python train.py --n_layer=12 --d_mlp=512 --norm="rmsnorm" --norm_place="pre" --rope_fraction=0.75 --init_std_o=0.0414 --init_std_up=0.0477 --init_std_down=0.0477 --lr=0.00359 --warmup_steps=200 --decay_fraction=1.0 --final_lr_fraction=0.02 --doc_mask=true --train_tokens=239200000
Each number is 500 + 25 x the weight over its row's rms, rounded and kept within 0 to 999. Layers, rows and columns count from 0. Numbers have three digits each. The size before them is the row's rms in percent of the matrix's.

# down: layer 4 MLP down (transposed), 512x256, rms 0.0478, rows 194-260, columns 192-255
# gate: layer 4 MLP gate, 512x256, rms 0.0478, rows 195-261, columns 192-255
# up: layer 4 MLP up, 512x256, rms 0.0477, rows 195-260, columns 192-255
down194 096:485470482521526474513489521524511479513532457469503485484465460490521460489532466482502453545466486509529495492507516502475531481474520512484489498475491490543505529502524490474504507512504473
gate195 100:472461515533486491475513475488497460544502484483484485544509507475500531502522520512478525497521534532491533481488500542495510455478505546491507503522487538501529493527489556529531465506481459
up195 106:497513525544546511478503511469492515490517500495509541554516487467506481448466521496498457475495494489477552501494507522488523492512510536464493480480478450462495533481535504504509507507502467
down195 106:495471483538529499481517518464505522528500496458507498563511505514502566506488538492484467484501511563459508504485532519515485495508500505506485470480488505451502500499516474519484525526486508
gate196 100:551503546573501492495494513546504508499508510572491462469510449486497483508508490470518522499538458471475505522513514466467482512458528445533478511510475534508471556501497503514449446484502500
up196 099:511516531560496499513481510479505487524468536471494480410478489559516501497529477536512532467512534525494493506548551483533520510494496534504457465517504507517513504495477495499520472478473494
down196 100:513515501465501529541519508488528509527473470547463505478440480531507448517513476501483517531484529529506478498483504443503514484499447493489505473454494475491495493505457546502511522482455524
gate197 102:492555514450471516448468465510493488528485511500507492509521507461490496484479507476524474497532507441482479471479456481511494516529543502472509480517459473515496544502519543476506548517453506
up197 103:524501556492528505512485479505469504480525529509512499476516534471532476551534547500517465500528514503499491470531543521552512552526519467499469517489494467457512549465520500516469452517505491
down197 103:460487475457495512495493504470466527511525482546502471442528555498471524457498503414475513526484511477498459502476510522505457472567499498512484547451519509514490535474522481476501516505484494
gate198 098:498478507486523510483475557490452499509509488489482462509530474546495494500488479558553516477451468521536509506515493546446471465518476528473484497526487491484497490476533498480534502525489526
up198 095:546485509463491491533553529518482499508482488539506491517456480505521499510496517531490481489492477489472487494491482512484529496470488448521493508488530469483493453479523536477449490539489523
down198 100:553523480498474504518495473484455487489524486495470518509465473464495498489484491489520485469527516485502506515509493492450471523488462479503485503509517476484488504470526519499522498516525447
gate199 100:563525458515522488471511474506545493510509508516483545483511481448499515484449511486514506522457527505491531501479488504488515542523471544452488508526478454487472527462499485512438449474519527
up199 100:542457513537508474498457486439455495493482520563519475520539520530493478520524517499535492521525474527466530453472504492469507508516471509497549440457479500515558501486512485467469491508514470
down199 097:509485442501501500480495483492552501486485463495490503475533491477515498452511503473502477479520509484447476500502483510481484511461502527511463479474540469512521481498514484521476494498512514
gate200 102:486445475474516474514493484483500474521509514485488511484478486460456487470516550495562509527525508503502459484500492501439503494469492535492540447527464490503456480500523482530502532516520526
up200 098:484438451491531445524498492487514519498546499482503502511487486498546513459520500531501484536534492485491481506497476508515502531467541507515483520447508481495505537493506509483495490521526481
down200 100:504523471494508489487458516459538500514519487446499475507499528509532497456511463538543473500502519484527512474502488488514512510502516521467485523514484523494472468495544492506494494534474495
gate201 098:550482489511526434507496517485520484469545531485491537527540463483515573512533506497553476523496499500497574508468478501472498529524500494550479505496497533546491485484489461506523474473492476
up201 098:524485499486486528508518452498484480493503534550536486486485518518435513492471498487511469470484509472474507496530507508527476482525499480524458501500521516507529524515498526458542540470511536
down201 102:508462501515531544477569491543475490493506530538419508507471536447493493566544505510526545533496484500508485530526517535477523517512477502493505502464526519508535515499477451488524495504511485
gate202 105:531465508549474464482459499472498488490496505472498510467487473514485517486508510463490521513511520456520503518504525479538486519560525490483462461505499508462522467497494512468473505507509539
up202 105:487476473477485505465469497485503463520507459525520512469503457502456480549529453511472505488521469520561498525528510488467534523518502480517484502509540518483473520469477504500477512534495502
down202 102:553476470521527515467514504504520491465523526468543540459491550482517527526507484486545509533461479509517480508514530479539519535508466520517451484481464513454504545481489479483489472555492543
gate203 095:509496516479532469479506536513514490441507557478512452478479503547513484505507488490531497475501516467536454510482541509526514525490469494495455484476491450459514461500503477527467485524511497
up203 104:516467474516484510495525502473454506513528464490478517506510525530481518525485512482529467523503458454491550484528512516508487516527519529503473499538511499505510521520529484452492469488488489
down203 105:510500496509523518439506501523494463508516552471487523527462448486527508524455460503505462467430460487510524514502519465516513504453510491485512505557478522511479509538501496529521484546545497
gate204 096:520497509479476464499499486496467498449506521500509485565469502452451534478479528462424516469513467563485498471496519497520486521503484495504491471521455521507486529495525477530450457521505491
up204 102:534517507487471498480506459473538488537532484507479519477492513496481527494545504459448467499482463514525476531467513495535456459511538523476486461482470488502499518529491511496440460501512459
down204 101:508498505518503505527507470515474505512493537521551486496490506479487513493450529524496479518482498471491447496507538507471493491501516512489491485490508542505512559471513499448523520525535541
gate205 091:523511511483517463441498546518529507520523490539518476505487491498497478482528530462493501487524499535531505488506513484505520493522516521517461523528486474484494485528483481524485534474490522
up205 098:498527512567537484504509535544525489470516484470437492473501480505484480441496534472494510502522482529520516486480543502506513562476507486500513509483496529520506501519503505512478509535484500
down205 098:540495489486476499544504467518551458496516514484516502483464530461503461509497482511495459478490487479475473459499492515531499455523520467473486478516511484508522509468490506469515485491497514
gate206 097:522527456470469459500526480501531516526487494540523512502490519510460526507488495473483490518494512531497536522478511482516525499520499528462490492482481527477487487491495518543530468466455467
up206 101:523523475499499514459546460519471511478472476541474485504498507473536512495487508496493527464485479500525505480456483519501477486497493527490486479505531554512517432498525507540536490508510470
down206 100:487521505498506510503431514530548461527508522478537482514499457508533486514528488570469477490498477504516520426516526506448506525490526473512504531494458504421453541503470473464470515514505490
gate207 098:482519467496501512480554492485546460533481499531523537515532525497492507514512452476497459497492439519477523490475559495474485521495533509521468540491517476524546507461483491544504490513529539
up207 098:537513511503508525507483508446499483475516507499505509481505462507506507457496476493496544479517476550501537469494481485536473518538471464520484475515554513526517469492463452536439481490432474
down207 098:539545487505499499481546531522462521480505538478488507491499512517513513490476511510526475525504494499493480503476532487482496515492538455520485505480555517488477471527504450558464500499516465
gate208 098:489529503502509486500491480456509513512517519485528502468470515501482506505509513458499491492517484496531501511482509475490520521531494478487495493452488529526492474510446516489502471524511465
up208 093:528517497467511535556524511536497521459502496509509535496506486489501500482496449496485514484482484483521506496481527483499496512523529522523496449466519539498512535541497467541494498499543518
down208 097:475524544482531491482481475508470512511498532516501483485528489510531546500506486499472547498519473506529519489477500494514518453510463483459495517510503512486497492527497505551513514516522458
gate209 100:518498483440511516478494521494476492506511515526504501455512529527510496517488431517479476509529475512451534523517445513519512494496514488506507485491487516512488461514491460488467506506510514
up209 097:461528510484529482455506487489456472500524494510503466520479498489523508495502470509502470504537473525475496542567479521506536488444509501486486520480489498502498483480537500474492485498484566
down209 095:492496441506488504493511500515492495512529510517530520516493526492538520511490480537460472540486510528539453507490486451523497525480504524479470530490478492502519446494487517502492499525513505
gate210 098:539483479458471473518477502526509503462488518533520550506572496481472507517507556539480531537531490512480501506473496465481516464504528463517483491493498500505505485503518499484515479519513523
up210 102:498481534473461487464541480499518463519532464514524448468502473490518484505470477501541512521499478454517482517543502446508496544491474466468472504528495477505515524483490516534478488452515509
down210 099:528493480550501479551519501456480501482462532519514477517475522493496514482520545509476498530564459569499483496516490438492556489485513489495470486540496503448534494464516524493480535488500491
gate211 108:512533486503506530515470518501502520492485499530501517470463547470523512449504507479508523516500511513490508527514441503473494481483480453473462458511502498511535481494511469508510526474490462
up211 103:495501497491525468510488520510491495468512521486558455469509548546506497489530445455449496518473548484517505470518530504508486471510514463479468500466517499461514512523483539489532512524484491
down211 102:471490503514501489535471488490463531534494442479485504522500504500495438514490491506534505556524508500478443500494510521516489490455479481536470526482485485526483489495513533454510523461492453
gate212 106:477507511504525513514531499539475541507481509510516485514529492498482468483477464501524536496501513505503511527512462471538508514463491469491492496517477501496474512484498502555516489528520526
up212 100:488510488518511497505521548539515505490491525484501462512526501536491451487473466507497520509500488532496511452510501509475442474499478501520495495510483482493489548540494483470515503539515500
down212 099:492494489492519514492504484506478504481488534549503506483480538481531483483525524515496549522533515523533474512500497533489503477491482523500508529489484505524494485460521520444487496467469523
gate213 106:488537473487511505491502472504501514498506481526507459517473503531531509486467530488514551475454533467465465503503501491508567487482525499491477508552536457531506485488487501519496489539478496
up213 108:501507491509458515493483446490475510484498512506509579537478476510490499515517542522511461572523483506450487451469537481534436510483483511511485481507543491513461524510453502518523497475513516
down213 099:478504507452474519483516459509471497467496495445521489477484495535494497507503487490502546524509523535472556481532412479487505524512509473459476488477506527485522517492494500523476538501493476
gate214 104:540441521505498506535538524511521491511499558492533518461544516509481474486456524534527482485529488520493499521530473501494497503484460505481534480484479515454501474511485489481499507476484538
up214 103:525504532468503509486485511496531479475490509466471500486516466531514544495476539508532539473452496509527520514473514502465501480491502464470528477468539530541481481490512461536472526509482506
down214 099:530542510503470528476523509515482539458523489491513526479488536473471489512536490525482528513498477463487472494533471529502489508498478480486495506519480517473541483511516510477505508490515503
gate215 098:502519482504489542489517528503476485492513527488456488497511509479469471481529530494476485527493510492506497471454485491496474485485480493495478496479453482495483538491504488447464509467523542
up215 099:490495480494469506495512442500477543467493467505525534516528493503498473485467470491513500506479506522495515525504475512493520475490537509489502477537483517558527484521512522503474525514480472
down215 098:502481494463467496522471509521513490519524460509475506487496489497483482528529464532456494456465542499487502527521483547502461487495502513479477476474465511501550481507516528476505509506475538
gate216 099:534509476492536538503456480448482516523513488530493460530520524474464505465491478501493482459536514492484485499522495454495491513501477505492474514542508510481461462527478496526498529478510523
up216 103:468513512514522525471532470472522542524525441490481464530475506478512510538464512514514479532534507485492511499535513467539474503496514495486449467487519490504480491510516474492496482558510528
down216 103:460473465484494533507451532523493472486494512507476486508527493518474491502519523496446514520471511532508481491464470509509540504477492546530495499497458501511550471507530509503510486556520469
gate217 103:496509489539493489521511482529486511523496495482503510495487490496494468525510509478508517541515481486498532500524502494471530545527496461554471497482495503442469553491493510527556519507522523
up217 099:482505518521479482475516547471524487531501472483495516488533496486525441451540452507498475498536524463494508487505515470559499519519496517491488438480472498516504510479488485534508464488496516
down217 098:484536491519543507515499472528505544461526531496486454519525513542526552475518512515485506527506489525488554539492514527489478471468510508542563471520565524507506477511512488478463498494522463
gate218 097:517470483525489499520505501513466490518534524518500528472493533517492490498466521508459482526499499497499531494524487505472486476477496484518503480496536500551509514485501501550473524531489509
up218 098:497490458518525491484530503501503478517487499493542471491503510531565518499519477474527533557497466491512511513460499470464492514518470491522429468501476493525502468494498505559497539538485492
down218 091:525472472492490508506469484536496495484460472521469494500511466468469504507518504496484512491499545514465500531525505503507462528479495565510480514514532450488477458503498529515471464522486556
gate219 100:552526509504454520472490456477510525459519534493521490500533546490465478522537496472517537518500564472508485519512510509458486493540530521482512470492499510507459551494515521523532515532455499
up219 102:502508521485477482515512507486477510500507488498481477488524463492468507514444522452471492526497478470483480466497476513492475511497500496553548484496480495426467510514501506488524489529491479
down219 102:500515490500520529496549536497477526504492482475571501528517531537503497537469477510436539507485468517461454504507457534464488520490493483451477507490544501485525482512520490513495485520536494
gate220 105:534481454494554506533484511523422518520535517512489493520509469544460472464499473503505502509483499544456500454518536501533505519499508506477514539470477483488503477498527532472494542460523471
up220 100:492510501514524528505459530489466497472521502494508500515505478543538461453513491511484526521527486500502453480500506506518485526513474517469454477458468511498525488507495527480519478458526470
down220 103:511506514525502455469455522535509450470539512485531502476513504483512516530503522472483518506468526500491497459503511480483510466523503490495522474517531480467497537487463484500505521519523508
gate221 099:513477462490502515504490478510492510511499517501461527552452483483526515525503535476491481464530471530530522534494493470543500467516527522486477449481509500497512552470522487498457486495540477
up221 100:502516468504489545478483528493522527484496518501459527513489539523513522501495489519481474548503471488420493520494500522464461525502516526512479541496494539515467495516454510505493503464489477
down221 101:481514514482488471528500528510504488528494478508527520510490466498554461503484542532526525479530575512550496510474492495486550489535509521484567491492486471532519514524460522517482520461473551
gate222 098:473540508476480538488500496495488474530495501519528498483511543486517496469501513530472527517522458470511534505518485486480505512514522482536510534525524513485493498501488434493512481481517486
up222 100:476496502471486492486498529544532474505477467508466457476477525447510525494461499513493499483514531484548467485506492480485500546514499477474507505542530491525487538482464493497548504483504536
down222 099:531491519516480490442496475472505517529483487515480507465449477557467519506501473496456492505503477502472477520519481526476471456483548534482493508497505529506504560477520463482465464475498480
gate223 101:500477494498533506523514508504505516498491501481457509480478518513508510502484495535449499473496502516460490518461492507488522526480513498510454463503506517428524496497490482510496560478524471
up223 101:488465513440513515450465423506477456524493500481489463480536452505502510496510430457497468467477510473537499508522523517473494517500496427529534471484510538486481465519482518485499492489509474
down223 102:544520522521476475481503535468536498500515485520505494475470511455502569476499481457477457514543540518492494506471502525517519472517519478549453488482483497431517510565493522459482495521493476
gate224 100:474484520504501543500500499563551454505488541498508497462477521533530490521506484484546478509478494496482542538473474512472508491498506529518512497485461531500473498434516513506477513531505520
up224 105:529492489518528521516471481509485472491473486496475482507532478564536531493498481485510563525476484513492511512519509509498500521479528508489519458527486477518499453527481500469525487516487528
down224 103:511528473548485503470498489481508500467556478482509510490450531472466493512503511487487459532508462460549525462510482557495537481471480484526510525487479534516539499495533513524487529482478492
gate225 104:508521496510480467513497489505543517476482508491486528519511509499485474469501457483549549541466471526539459514479458504555492497460493497481512506544503517473503488519541523534472498531515493
up225 099:494483501481499500501459464495528477474485513493483494523555494504545512471529501461502516509472490443501544506474462563480531473496509485484476474433536468501482534502533512488539517504527479
down225 097:494517483536529514517480499506484510454523482485555511514496502516522539471487485489506529514511484461535473505498463518516456456515479535526507541513486447495525461512526513471500506525494547
gate226 107:473535515507500498484528504506505505525498520494466485430500525501480511475496459447497496495538459443497526494513521492500505477472487510508493498506502546523513495454471519524515539483539510
up226 110:489456485490493480490539456526494507458513555520485477500535518487476536485480453495465519483516515447542490490501473486487532521483529503523498502490525518522500515489473523523468481530523503
down226 103:501533506508497492471509513484518491511501449492478497557467412482510521503523503471509495496549515484496509502531511514504480501542471511519484458532452496503526490500496510492544481505473488
gate227 094:523468469462507474511510492492523492482491558501494496511472556498559529456501533505565518487528456547508490534508482537519512520518478490483518476474524493496523521486525493499450458519489502
up227 091:510502519519496493499514478546538509513499508486528514481490504519513499506475481473468475503534491510502504498530473490512472461521486536499509480522509492496546537510486513492521474501481495
down227 099:487499516508500465520490494505474520524463492519557488554510500511482501535497515535507458535485529507542487483497476505562441495486485474474489501484452533490523479474474509511495503492497535
gate228 104:515520491497448556479500513502504485482535494507463520473538494509485523502512464514487501448506519527526463508488503492452493485480512492524512522508480473524542422488488506500501496467499459
up228 095:475476468485495497517491463499483480490489486480534473527519514526526496506501483537472521525496439449486478468480476516513440479427552468523527465491546503517507476511482478500498494507502521
down228 102:516487491520524515535530478518501498538517519541508493476490490480540516525476473518546516570511496470422514489488526488529503483573507496489486494541473502454507523450526505467467532493490497
gate229 089:499512541531522544483481523486509450487496552483486514461479488510473469491531489490513468458515445497469504543530503476491498476496484519524545505486448509471501444492508498495474490494510486
up229 095:494458474496517522529474543491551502517467489502505493476546502483515548538473498514491499527493478448527502516456488504462513513515473504526477519545507482552520511504485527510546537487482519
down229 095:502500484532469485492510537496501489524492514529491493502519532456493485489481487505514484498487517482490500517487457468500552493502550478513468534537489485518501469551501510505509504502551521
gate230 098:480527545478446434515513461489502482490478507497515516468499503497508531468473468488460515497452465493506460498523462564488505501471514502489524508498535460523532463503513499515486442561510529
up230 096:484513497484511512463495506481523518477500486515551502490461518473475516511476491478501489472522465506479476493524524501459509495540478525492519464484517494500484464452515485511508497502499516
down230 099:480520506520507510484505494504490492497507498476507496529515487515493489513510485481533534503494493482466533512520501477489491480439490479498504486500498525526466565536455492491471486545517467
gate231 104:515582446480490563507461535513526514507501500520503509509438482498476486502535469534523530517491517493533501516544503503484509484530489492475514463499537491472473526483489500506500496521476493
up231 093:527498504515490491509512499481533500460504515490514502460477503518519499492495467535535484515502539472520455524563500498505504464506481531518533497517510505500529507520504526494516508528484477
down231 099:492472494487503513535494512495506505483498468516496547489471473488516522547482479505515491505520533507479492475505505517526508518513501535465513537508522531503537492502503497507497507494518535
gate232 101:496518498476497524547501517524436505484496442466487490494542497523500536517521483484532561524521516524503505494519530514503490521459470470464515487506455511476457498506506475500514539544503542
up232 102:490508527514504496478512466483514480488456506491522503495543508504492501487518475484516489454479511511495517475486479535482486540493481544484477498508502491485479493532478472492510486477478519
down232 101:458535509484491551505496524543518483493504476479511481515471527452460556496479482539525550476497495514490489484505491531496505482536490501541518488504497516498490515483506540467507528503516473
gate233 100:473523512476435488501486513520477475528510515451497454468507507515514537447476474509499520511514505482522508494507484515469533521512478462451511498519533515508510495486507471492512522515498505
up233 102:478506523457481509463489484482514476520504469543527501498459543508482480481488508505527513463485490519487444464496451505517503489481528499501466529521493450462491501488488512516506498513483475
down233 103:549454532532502515488520501476498502508469505493474518502501477532563490496511480527522462518512512489471515498523504564517510495439468525481512518456458480494483519540503521444523505511466518
gate234 097:549504476495495468519497502492494508518472546479514543461517543509457493483493475469465534463473500479476456491499497513484520494506503486528531475484496494491504523470479488477502502513515482
up234 099:511513516514530464498483493465476491506517475492508518479469487467472558500522520510513475498479517527483517501495488538482533491525496521471436546527521470509491502513510515517528513518503521
down234 099:501537512512515536505545529475502536459449514548522459546473492512531533501504479477474474490462496468541494486495506509497495451509476469506489468496532505464567487482543493471522540493499490
gate235 103:494514439521485466504488501497498466502492472496528494510480517491492508515496529523496530548515484484487473463522489471522494498485536491479520450508512508506495481541491499498466519503492508
up235 105:516447501511509500510519471494489502532531496541492507475491481499482498482504514496516490533506540500488514529567476488515511536527536477491469508499471502535489451469484450449536525455544519
down235 101:477485486546493492492502499530503464472492511491515520550507462485507500474504477568543547521472478493504504499502558520495535492487516470531556471519501480504455480477513479491506531490524522
gate236 099:460530487496526498512491534465510551526517532481506506478479515489479544506461491496467480532485480520499511534518532459490526471503495527517446510529507480522543485538519542464489514517548512
up236 104:538455473483498520529508466479498515466512502485552505495530507461488461525511506477507497504521545504535507496527525513474487509491490511509539527525500524504498478541502478508465484497528525
down236 100:464544497505518441498491496507519489524462497502473480482492524520468548507488506463489480530494493536475539514470473512488475518468475506481490499543529528519488467473470493526520483491477456
gate237 103:502502477503502510497522487566476505454547555493499468477462516498483524482497486559512516514514518492556473534517516434501468520517487478465519492455506502549485520498482514542501504499534463
up237 101:534512489491518514502514491504485503475499483499536456492470507488484479473492447515499504486502475519433528523489474504497511501498480523491505500511524524497495540453481468507524474486459507
down237 104:480490442483495476466540475481463524512533514506472492448498498501476486483520496545449473533471528501495507458544489540499547475552505522542481489481462478528470494524473498512464489507525506
gate238 096:497537458511507487506460484547509485500494504494542526526509505487526541550488528461467502561520488555496493498524504484483453520509500480486479533526489513537505554444522490477473506522506493
up238 096:521462510521559485500493502497508511465519497520511513459540484501507495508494488488471430534519487514501498454452551529496509450516491521472490459498497529500522478506471462524514459497485489
down238 096:493558523510495505545446524501483456511488496500509491524494513542560511488482550523516549465511484479541463508518514504527520521473511500535499433508483517485506513513528508452545536492509519
gate239 101:504508485460525525485505503506486496509524515536547501534477509532530518540469502516500493536512496507524463485466514502483564472474480527492469489422518477491502488484557508521502514504518479
up239 096:480526555487512487520464511527576471486515499498509492510523491518456489487470489485545473524477544527449485532519485502502466513518504541483490462483547476516468478494475489508445540519479501
down239 098:488498482458485515493531504478503513551468513476501465470475501558480471510503442501516486519522528502490456516543509480514471489490489477532537551519475456485537501495546494496486495437483573
gate240 096:506470498465474483500536531519479492510549487470518484524450488468531537509494509480476565489427455504466494473499520498474479534487448512472521513511497498507514495523463513495474468488482507
up240 098:532526524531472488459477480509534542508506526510504529506527495451496537511480510494514471501554507552569522515548468488523470497492519499521477522511498523496477508509502503511468536470517529
down240 097:483548509493500483548480460507489480487479499505493489497498476492516540516499462534510505508496489496505502498486524541501486535512444479530530523532532520522546526501462540479498478522484495
gate241 111:501497532469520517507482527490520492496494429488452485485515513491472476485523518500475536476495507503510510553482493501502474511494488529490528531498487519519509475491487512485455467453540447
up241 101:496510448524521470468518520514449498505485473480516477497504550510497509514484540464483527511473496517469485500517507502475469529488498520469492503473533507512532528477555466498501517524488535
down241 101:513506498508521523484458501509488459510463507481506498471532495458539528492537507498488492530469485503498499506552517496502486500500513514483517497463493457529524503479500470514492489503461466
gate242 096:465556451505514482515500511501520463493488486524524488521469495479529492467477498506445473545480511483538533457543528548488462526463518488494497489542519507497497494487494508517491516507512480
up242 100:533538514509481475480487467494491497507507522490532541500536503491497511527537496531473459509489466493533514498530492464456539457532528541547446528487517457504514468531501523477495487488454514
down242 098:445515465481562503513496470547497520519497532516473489477538479459507511529461483504487490517528472503454503529510517522503484520507514488450540499488511546525466524500499536477493491497518480
gate243 099:539475496487490484499499496476491519443506485537480507490541486530461489498506511493511537487556506504521501533489530483536490477476505501535532501536479468499458513502481484488517492450529517
up243 096:543514530484459527510509487482531515526524497506519524468516484534476488491480512480478507520517489490496531497489493536511447491460485489499515483543470484528475476491479522502530481455488522
down243 096:507522504540491505547500468507504507494475512507495533469498479519492512519493485532445449522529508517506498463505450515495550521455472487503499478511522504514485463512526509439511477555517501
gate244 100:477556451462522509515513480464516484499504471474545554503512490466507507497477534531515511509510461493481495496512471483470509501499528499475523491503528545535460511473451518536486498455496515
up244 102:531477468476480507474498518520509544548494460495511502492474485540536512481504486506486516516510540462516495478507491509528468511498533487474505457492497457519528529504495504503506475539507446
down244 103:476439480467464501489506495530475502522533523482505511512528486486497511515529518517538492485501502511510465477487469467537485514470496514498539514498540494520472527486497491481538482530510484
gate245 095:474502453492511505487501505485487504435493463477488492502498509471476518489549480469508509475510512475531480509517487523515525532474514497542526520532532525460514463486491446493436483458516522
up245 091:539486452544492505518522493508519511514449474501510476513512501550481516504521497552516498470446472472488536487484474497505491515479465488492529535526485498503522503502478513480482472555536510
down245 098:501531492468516517526494467501475521473462488527473543483510519481498518522477502490499499559499494536499516526497531470495508552531514490493488513482503486501494530494541460479532517498536549
gate246 099:528484503516470489491522511519514525479507483511505503519475530427519518483490509558498513477486505485537488466477481506506478486470514506515513498512476483518492482491477476509480557453519476
up246 099:489498529474526485502488511514494510488499523548495517498483485474492485479558439500492447486526517505518537509476483498480530473455453465518475498471468488529514508504507486500527502492517512
down246 098:485506449502533493463496511515501510484528503444469493503515472465554484510502546477516531504441506516498501500503522476491495528476496463520495466526500485501545522496514522542470500502513521
gate247 104:495470549512508532489490490495462539516532468500480506485504522467437512508482485525524497484533533505489528484481556485474488509458456552524506519494545504512470516493473527492524524453481486
up247 103:476476476494513519426538544533506480533503484491546508507453469501503527517513535508504529476534477478520465509474529480486492496465578452527516531440476513480489509498478470488505475506466483
down247 104:501503500519461510499482478527460505518478474519496468473495540509487516525468517527495510499468475529490533503468493530472474499501479530515509486529502519505539523494494526461515506526502487
gate248 105:554492503514536487502467469436524493542471509488496529493498511539477453533508459492470509509519464507481490507507529519487486478486477508481509480504509500472482539523494494497485484479522515
up248 103:522511513441538529429487486503498505547512524492537521463487512529510486520464456481483477477576550501536529446504522501502509500465487503489483487553486532491498509498490543521509526512465520
down248 104:473476469476494513514527534508453476500487470472488489466523513469489520531497529435530516476478551530514492506476543489501494498546483477551460508522502538493557486535482508564475495495476505
gate249 096:571505490521492437449492512509520501462516475564477492511479466527508476511471494494476532500503488452483517508493560486507477465484508559489457438509530512461492499501529513517546512531504507
up249 100:508554530536553506513562513495491471500493459514515488480513483511544535486515492521544513505498499535524502492464473477495493492523505490500503487500500480465471526499490538512516504469481463
down249 094:482464508496490517459531444528433512518487483535481512478513520479480467479492487454501516465505516464452491524546532491529511484475511484476487480528526489512491488478486478485480487507490540
gate250 101:545513494480508547443494544512525461497522496562485507519511500483481518474502492501469519505477468530526550487498482506474476447488479521514482495469519474475508535468508468526453515522471514
up250 100:495501530489496517484524526481540464512499535511506483541474483502561485508521493484501525512522511495432476532492541524479558515509516512538465494485522504495551475524451505497482501507518536
down250 099:552528482506513485478493519479494539513497477502493496498520501502524523531471520507484493477496506464508527481476483527495430524492472509484496489538500462504458498481518509516498515509484494
gate251 095:488527507534463497490489481517503536489488494506523519508520525515515490487534531536460536506445511527491500479499552512480484485507496494530495500527505480522488471512531485489497513508510520
up251 095:490506429545510512521489501517491454505505497529499487518522533486479547534495521517520471505513461529486467506539501470475512534449514462510516518496469520480501464515520462511492534475461501
down251 101:568531520509478436505497490480497468486454488491506523497489492464473471518499479443500521512477537499423521515496490492504468498521470530503462467445447511467548517488493531495501443529495464
gate252 099:473533519510479489499516467493485498531563552529521494515564506455465492522504526498528484513505493515452518518488509504531503513514464500477468448453535466493453493464532479486482482499486509
up252 100:514496506523456497498486499479504560473521514502510505514544526494489512484500495535515474457521465551499494481473481495509473551521463541497489487557491468473491554477559512555451486464523514
down252 101:497535514511526484527495502500478509520510501489495524521498496493524531477510539538511534457492475507532469487494511514541529500510515512518499488547513482494501493520439503518459515495490532
gate253 097:533505464479504523512496486501508488488489461497528495527470500533525485497486542446488492512540552456490522457469514465502510531501524512486513475486491537497506495462486486520487553464513519
up253 099:533496520511516502492515552469522472504427504566509511490505462466470465543494516518469527520510508490514459483500510454500461516488496507483497505477495536479526518495512496503509503528531509
down253 101:504488550570491493479511550508516530501535486509524543445472506414506509478543493480512489539462490529491503482548514480567532472546530502505509500528518504478523479482482471481506487504464541
gate254 101:494474532507478454478476493503429487508551475528521513497489504490535502526550540520504474518508529536477477532510538485498468484501516501521534571488496480508476519473466499484523491507451508
up254 098:500497540485471471524553487488466480568472526490450496513500497530513496541493508474463504514472504501514519491446541498489473495480512508513496507497496521539502511506486512451464506490487484
down254 101:494512457462502519509557494488488519506500546461510520508548470510490541552462450503538486538474521526510554506468501494477515498502535495484493509506491482509459480514512485488515531526503522
gate255 099:488522484556504539489454543501501503486546474476527490445468526481505547554502472498516476500532525540502484503481503463472526485515502574561489502486508531489513495504507487516529480510506504
up255 100:530469502483473491531492531500510508467501476521493500531459504459526523525503550467544493542464533443494455479450501507492476515462483529458502470498546489462495528529460502482481512498491539
down255 100:506499491500512486509465502491507496489501489553494497506545500510506466507525519496509545497506489496527530507512493536524513502540487481525508486438502503495517501524522503474525514483509536
gate256 098:546503514481524501500501529521502484518517481471499465508483488471489522518509490458490485532520515525450527500509477513485544468498472527529508459504508472498504488530539467408476493500508455
up256 101:523505516499472497499526468526530492503525509509549478491492511514539474503506511512516464467529482537551544508483510497464466500518482534477494481528484528471521458495468527467512527489485495
down256 101:533552495495514518503536531522510505477510545489483503509461520498492539493496530498488514492457477469557507522508532497492524505483524457517533508450510486499524520466520484535470484483516482
gate257 101:503534477507484506518474519436494491464519541485507525487514498479447513494499545521501474500468472514494464474457500513496505473506467533538487478498521499514488517462482520502539505473527492
up257 101:487502492487473513460502467539512483544508468499554540465504509517495510457496503481517487494513530490504514452507492492568506523537476521509498496520475515484466516497545523469517459488535537
down257 098:499468456512482521448476510484465481456497470507513459520488509524507501516520496524544526536488465527488500510466506494522535490534476552494479530541501520491529490480516463540480533510513538
gate258 101:518489515517520515502494490519503507487477447535420513505488480523473514523477503505485503522535528501489496472473534495505486484461454478489491525488475533486498466524524489508523500511501494
up258 104:493540508483480450486457525522501503538516489534508494530529468522560455508532513499510532478505451523525499497475487496473487497534499533485561467475521498509513474494518505508477472528527498
down258 099:532495472503542516528549434474506489512468487480510504477506533484492516519486512485486481485466509529472503479472514519551464526464455475530482493533492537481458470502491496491467496503460484
gate259 099:507488467510525514508511552486529509510549487503458494475499511497504521511484481476499507475520538558470535501543473483477466452482469494469474496477515541545549488471503472490483525525482491
up259 096:505505515504541494521478511484511488520490465534532499520514482523506486465517504566510502515475522483517509535517526538481510509509516505521563482452444493506499487498516510518496502482527483
down259 100:536482505500501526524527474487510528477489549502515488481495455459498524505500493498480492511519521491499507529503540522544471476496444498512468529520500484536509483525504505530484475523493480
gate260 106:518491534492435545525502540528512526481457470475508507523487478456534535537473510491515473477511484470534477495532515465530514569481507448473527514484478521477491500494499480507502519498466511
up260 103:506509528521499504460475507529477499488504496518505516510512503520473500523482491504456495462500510509459487495575485498504502462493498477498515518531474537444453556502490554488531530480464511
down260 100:495485437551497535495495469504497466482511522463483528522513495498461519500520472470510514533504446500530503455467490511522535505525465510518437525550522468476448485538527504527477487511539533
gate261 098:506500501497534465509471504498527506486473509435530500507546527441527479522461503507486438529524504496481504469524541505457501514450481457568459482545497532491494504511525503509497503502481462